Part of a small language model's weights: 3272 steps.
Each number is 200 + 40 x the weight over its row's rms, rounded and kept within 0 to 999. Layers, rows and columns count from 0. The size before them is the row's rms in percent of the matrix's.

# down: layer 15 MLP down (transposed), 640x160, rms 0.0551, rows 143-152, columns 0-159
# up: layer 15 MLP up, 640x160, rms 0.0552, rows 144-153, columns 0-159
down143,091,218,138,179,123,177,181,247,148,190,282,283,193,263,224,144,219,216,181,209,152,193,208,209,231,184,140,204,200,118,181,196,196,182,192,129,197,92,184,202,206,251,252,162,209,130,196,137,192,219,222,204,218,226,274,306,183,224,235,254,219,162,110,167,257,166,191,144,225,207,182,174,256,233,167,218,179,195,198,158,180,184,139,216,315,152,183,285,260,227,184,222,214,177,223,232,242,213,226,176,199,171,166,191,149,242,235,244,294,202,227,212,242,203,160,150,176,193,198,172,126,153,214,203,191,234,188,165,234,194,222,155,184,211,255,201,178,215,196,237,196,223,184,154,235,104,230,258,206,221,188,237,183,197,220,178,170,298,196,175,245
up144,097,208,132,191,221,213,208,294,156,201,246,168,181,178,146,145,164,238,229,172,203,239,190,192,197,174,244,199,234,238,186,230,255,180,196,216,196,197,193,237,234,179,221,230,185,221,303,227,175,134,174,199,199,178,156,176,241,193,251,172,245,204,203,164,128,169,158,254,180,146,215,185,248,198,121,218,220,184,291,204,197,73,135,222,194,211,207,331,263,168,176,234,111,252,194,240,280,176,250,173,197,233,185,248,158,213,232,172,240,171,299,229,205,205,186,194,175,235,223,208,208,139,117,163,200,214,180,182,136,188,170,202,122,221,199,208,241,196,211,210,252,179,281,215,191,216,186,264,167,167,181,147,209,206,258,269,192,208,210,154,193
down144,092,255,228,160,268,234,183,187,205,119,254,285,200,124,276,170,172,167,216,243,268,253,242,229,167,237,158,167,222,163,219,193,158,224,255,194,211,233,180,212,193,226,265,157,185,210,134,183,272,202,202,234,240,197,205,249,242,220,259,188,137,230,211,193,239,163,226,280,139,225,221,228,152,198,184,215,208,215,211,134,153,208,158,228,154,208,273,227,124,143,211,188,258,231,143,157,186,243,186,191,199,262,188,205,234,187,207,176,254,164,221,213,224,247,245,229,174,151,242,154,231,196,174,128,128,124,183,164,243,158,214,155,178,213,276,142,179,219,258,172,277,220,200,203,290,234,202,200,214,214,194,187,173,166,270,224,138,182,181,225,135
up145,099,235,197,278,257,231,242,243,179,195,152,240,144,161,131,229,171,246,189,188,183,146,171,225,278,155,117,217,227,180,195,126,181,165,180,237,230,208,230,230,261,220,146,174,264,206,186,246,166,274,205,125,199,225,257,233,242,135,297,154,185,225,212,166,204,234,210,207,220,230,278,243,237,185,152,208,200,197,184,236,153,216,258,192,107,195,126,172,257,242,168,209,234,181,145,191,225,160,146,217,206,188,195,231,188,250,201,235,263,111,226,212,218,163,195,221,205,168,173,217,236,262,201,193,212,203,168,142,194,223,310,284,239,212,205,161,220,201,205,238,234,152,203,189,222,225,200,190,207,179,240,141,151,203,237,163,279,241,236,264,236
down145,098,214,274,259,227,242,187,188,185,168,161,195,211,245,197,217,131,213,190,218,148,160,233,217,267,199,172,182,232,162,296,190,267,283,191,227,83,242,173,209,208,256,120,129,266,179,204,116,183,144,252,211,188,195,152,195,168,216,199,194,172,210,254,250,135,188,156,230,174,217,193,165,202,235,214,262,249,235,223,210,277,201,234,213,121,179,202,219,166,164,184,249,173,175,213,233,226,258,198,191,275,197,188,170,144,159,207,192,172,203,180,210,255,205,216,147,217,165,165,163,189,163,252,141,231,209,132,206,165,187,178,160,141,163,196,204,225,181,187,154,206,189,242,65,198,202,185,223,152,190,224,227,214,182,261,281,230,225,150,122,191
up146,097,201,209,204,222,258,267,136,257,148,236,280,252,200,258,239,234,142,217,227,215,116,197,147,190,219,168,267,132,241,241,230,241,213,201,254,159,158,192,235,213,176,194,199,126,80,114,195,218,167,180,136,226,204,191,151,170,153,188,248,203,226,189,211,124,196,196,190,215,246,223,178,238,161,146,240,152,200,149,171,226,183,147,279,200,196,218,201,237,192,261,160,217,230,194,161,222,132,236,199,266,197,164,139,190,203,195,194,159,211,244,213,173,211,184,201,251,147,217,131,205,230,197,161,183,179,234,199,260,172,176,198,248,266,230,130,174,184,156,215,161,243,289,206,146,219,216,181,212,204,181,237,226,206,281,131,160,280,218,149,188
down146,102,183,163,254,232,187,133,231,250,197,236,127,203,173,201,199,147,186,249,239,196,169,197,187,166,247,179,164,211,155,176,216,216,155,152,156,201,240,135,151,216,136,222,241,199,128,133,96,145,199,187,182,117,165,217,200,175,158,291,176,231,250,222,185,172,231,173,244,185,169,152,187,235,227,209,200,209,200,192,166,246,219,228,187,155,133,244,127,203,259,227,273,145,239,158,211,204,108,174,217,246,174,169,224,204,221,137,200,224,125,233,270,185,228,241,158,265,182,111,103,179,205,173,221,147,175,187,214,282,255,215,257,197,161,234,206,262,229,198,161,162,211,176,138,231,187,148,244,182,212,231,192,231,217,248,202,149,173,181,183,203
up147,096,208,143,203,200,136,239,185,205,140,201,204,204,233,198,139,243,284,184,132,263,244,122,178,230,194,159,152,179,168,225,199,226,186,243,178,204,170,193,180,210,190,227,174,321,180,202,153,206,195,210,207,185,180,136,250,205,131,209,193,178,288,233,254,241,218,195,271,250,176,293,223,177,169,167,252,183,200,190,197,253,257,134,249,158,204,212,167,176,207,204,233,232,247,244,184,214,159,202,169,194,113,173,173,149,218,205,253,232,168,254,269,243,269,206,188,204,215,247,215,239,201,225,166,133,135,218,283,188,219,217,168,257,205,190,224,291,186,250,293,184,233,192,201,231,228,179,246,188,222,267,214,201,202,184,261,184,170,107,237,161
down147,097,170,228,184,227,243,297,162,165,264,216,169,223,220,290,248,233,248,158,234,184,225,217,235,261,195,222,269,178,273,151,169,160,206,242,197,190,169,141,271,206,178,162,172,179,197,215,228,200,251,206,208,223,177,194,234,214,167,206,291,138,152,192,247,182,203,217,231,232,118,176,194,204,215,276,195,142,224,157,199,202,216,189,136,234,237,223,272,230,254,204,142,181,234,169,147,173,295,164,140,242,208,180,224,192,244,259,160,189,226,145,191,193,154,219,272,206,242,221,205,249,140,203,198,260,269,200,208,136,162,262,173,153,176,250,168,225,187,185,224,188,171,222,96,128,110,232,187,216,180,202,261,197,241,190,182,216,196,171,255,225
up148,090,160,258,226,126,254,107,261,165,288,283,208,138,161,220,252,259,112,184,185,120,179,193,150,173,247,171,150,193,173,194,191,166,211,225,226,187,166,146,212,144,228,257,129,236,215,138,188,221,157,208,90,154,242,181,256,243,195,211,195,268,161,250,146,229,202,254,194,211,207,153,195,214,241,257,159,180,209,171,171,244,223,179,171,239,214,149,217,228,187,226,134,206,186,190,190,230,191,229,188,173,184,237,203,161,159,200,226,192,185,167,233,190,255,214,209,147,144,187,194,259,130,227,212,225,205,240,229,184,187,160,246,235,175,218,257,266,247,188,156,226,186,210,232,178,216,234,259,194,188,293,198,293,160,209,170,259,199,248,150,191
down148,093,190,176,200,188,156,266,137,229,243,202,181,210,194,144,247,219,193,226,162,193,244,183,276,221,190,206,213,203,185,248,219,171,270,193,229,153,270,196,250,195,226,219,223,238,152,214,214,199,272,206,247,234,121,136,195,173,248,205,281,212,248,209,250,257,214,294,96,196,234,234,194,211,199,179,190,120,152,260,219,259,265,137,209,158,278,197,159,155,253,155,173,127,184,184,264,185,185,213,254,223,192,204,163,150,214,210,222,188,237,185,159,165,243,287,173,238,112,249,163,240,192,226,217,144,182,228,173,180,220,241,154,230,265,138,242,230,181,215,210,261,160,275,224,250,211,214,253,244,229,224,251,220,202,194,167,253,194,220,192,182
up149,109,246,188,235,241,214,224,243,246,260,128,188,217,238,245,223,233,180,189,261,164,168,185,216,246,187,231,160,236,308,164,111,122,232,180,204,185,179,234,225,142,290,241,301,173,187,205,182,187,151,189,251,253,209,256,177,254,241,142,134,283,227,197,219,185,159,164,186,175,235,147,203,174,209,161,157,222,167,165,176,193,168,196,208,249,134,195,63,179,165,237,206,186,257,207,216,254,243,99,164,197,211,255,147,238,203,157,244,206,211,239,258,217,169,216,166,184,192,208,150,208,243,246,132,191,204,189,199,134,215,151,225,199,215,231,222,197,219,203,187,174,247,194,169,217,235,230,242,141,177,171,140,188,192,213,167,162,223,237,165,250
down149,111,244,184,189,170,148,216,183,223,188,176,184,192,244,267,227,237,184,253,164,251,211,259,226,204,152,213,212,254,229,215,218,212,94,198,153,158,150,210,175,113,187,181,211,239,186,225,198,217,225,177,169,202,130,255,218,197,249,248,248,235,210,153,224,198,240,195,205,192,159,183,109,148,256,192,197,114,199,138,221,171,251,147,155,254,182,189,174,247,140,249,194,145,222,231,137,209,111,196,223,176,161,198,182,203,191,150,206,165,130,218,211,133,206,157,231,156,271,185,266,167,104,186,221,275,198,235,206,172,212,258,230,156,202,117,145,195,153,233,227,254,192,250,240,305,208,250,205,180,226,165,186,180,145,173,149,182,233,240,225,202
up150,099,226,163,228,160,157,124,194,232,201,251,158,190,224,197,197,213,149,148,168,205,188,226,209,96,234,261,252,207,247,159,151,206,218,154,172,218,223,238,152,252,237,155,198,111,186,180,254,156,192,169,206,218,166,255,181,221,266,251,232,187,217,129,220,196,217,124,196,185,167,183,236,252,163,246,165,130,249,203,201,211,159,146,162,187,198,106,213,159,191,172,219,221,212,188,205,220,176,264,177,189,148,137,204,207,164,177,221,156,172,222,203,250,237,200,193,249,238,190,218,137,214,156,212,242,168,235,189,218,216,194,221,118,150,166,205,162,122,120,141,146,175,262,224,193,152,203,264,221,198,281,192,158,227,163,141,202,89,226,139,263
down150,094,218,241,199,146,230,188,210,164,196,146,123,189,176,195,210,185,207,220,209,219,187,155,230,233,200,208,235,219,207,264,202,181,230,212,163,121,160,174,247,244,135,113,203,224,222,223,102,209,171,239,223,175,169,183,220,231,250,169,190,192,176,282,234,255,214,276,241,218,221,230,194,238,226,180,242,185,257,244,153,167,190,197,272,216,213,263,150,274,230,225,180,215,115,151,164,173,235,248,139,200,187,238,210,197,159,203,232,254,212,185,243,194,170,188,219,220,172,225,227,230,144,290,199,216,148,239,193,231,187,167,175,161,203,212,194,251,149,167,218,247,137,88,181,187,123,136,173,226,209,112,228,235,284,209,279,255,223,121,203,157
up151,095,174,210,222,210,210,143,182,235,207,228,167,215,168,220,270,232,230,264,187,226,228,180,182,218,201,252,236,201,261,190,224,234,135,244,172,272,137,190,188,233,207,236,202,184,226,172,177,201,268,125,178,198,242,141,215,179,247,244,149,241,96,283,143,266,203,179,182,256,150,225,233,201,238,252,159,212,225,243,224,231,248,253,254,212,179,259,94,235,161,250,231,221,180,293,142,237,227,201,189,227,277,269,202,222,215,220,230,186,189,182,263,237,196,250,160,213,217,186,225,214,231,257,282,177,224,216,252,245,221,218,261,208,196,173,194,250,215,142,172,117,201,190,279,202,258,218,223,208,192,219,225,213,251,203,142,164,255,245,260,196
down151,093,209,202,138,227,276,270,234,183,268,182,245,164,234,178,147,109,245,226,188,188,163,212,241,145,230,119,208,171,167,137,147,162,255,181,284,161,231,187,241,240,115,254,191,166,191,203,248,243,146,204,132,211,156,266,167,149,270,174,271,238,237,157,186,162,173,119,209,172,195,200,230,148,199,223,201,146,195,184,186,227,245,162,163,187,229,177,238,250,200,211,172,175,203,218,204,253,159,123,206,179,189,171,148,228,276,197,150,185,210,203,153,158,195,159,181,158,218,188,175,153,224,191,198,191,174,122,214,130,172,209,192,225,154,173,167,157,152,180,174,195,142,141,140,201,152,150,135,171,196,227,229,174,134,227,227,287,230,192,166,204
up152,103,203,208,263,198,240,161,197,172,195,212,202,178,225,183,224,194,165,205,249,237,228,242,115,199,288,167,246,200,206,181,202,181,150,215,211,156,186,187,225,264,267,143,225,196,222,180,153,243,203,170,209,256,251,240,220,179,104,196,239,180,187,205,140,154,250,196,284,312,137,243,203,183,160,258,222,202,203,179,236,168,194,232,204,193,193,285,224,235,214,182,167,213,263,240,198,280,158,160,160,192,257,162,176,206,139,212,179,276,176,258,198,243,172,267,204,164,190,178,174,210,229,178,135,196,250,187,245,118,141,152,150,135,240,245,178,256,215,132,220,126,211,182,243,222,219,212,167,158,233,122,126,217,208,275,216,181,181,173,179,180
down152,099,173,211,211,218,209,179,173,191,162,251,244,240,199,215,162,219,206,226,188,185,172,174,144,168,246,183,239,212,194,129,147,260,239,201,234,199,215,147,246,216,269,182,202,175,232,207,193,247,184,262,244,191,225,267,170,235,120,233,161,210,223,249,204,156,269,162,210,261,134,184,194,218,128,213,269,260,210,212,216,216,155,224,209,164,195,195,226,178,272,164,214,151,254,220,245,187,181,192,264,192,182,274,113,127,156,258,198,301,204,186,210,161,151,277,218,131,202,204,113,187,220,262,232,213,188,208,214,188,239,168,141,115,223,222,160,266,280,159,155,185,218,156,203,242,118,175,238,248,209,140,147,190,173,234,165,172,226,153,222,198
up153,093,144,249,228,221,229,207,320,224,229,208,152,191,182,262,319,216,189,179,208,148,208,256,187,152,157,252,180,116,189,206,177,164,249,189,284,184,222,288,147,232,206,215,272,213,237,227,243,229,166,146,208,152,214,156,178,189,230,230,257,249,216,233,244,154,130,251,172,288,156,191,190,198,188,223,226,200,198,208,228,123,258,187,182,254,204,194,222,167,191,160,250,197,276,252,163,226,192,189,240,158,243,236,245,175,220,238,258,193,200,114,174,164,147,201,132,225,216,208,208,229,215,206,167,234,316,191,206,225,148,199,203,145,161,295,207,153,224,250,213,223,219,223,217,201,165,152,194,196,181,200,217,211,220,203,263,185,166,201,196,172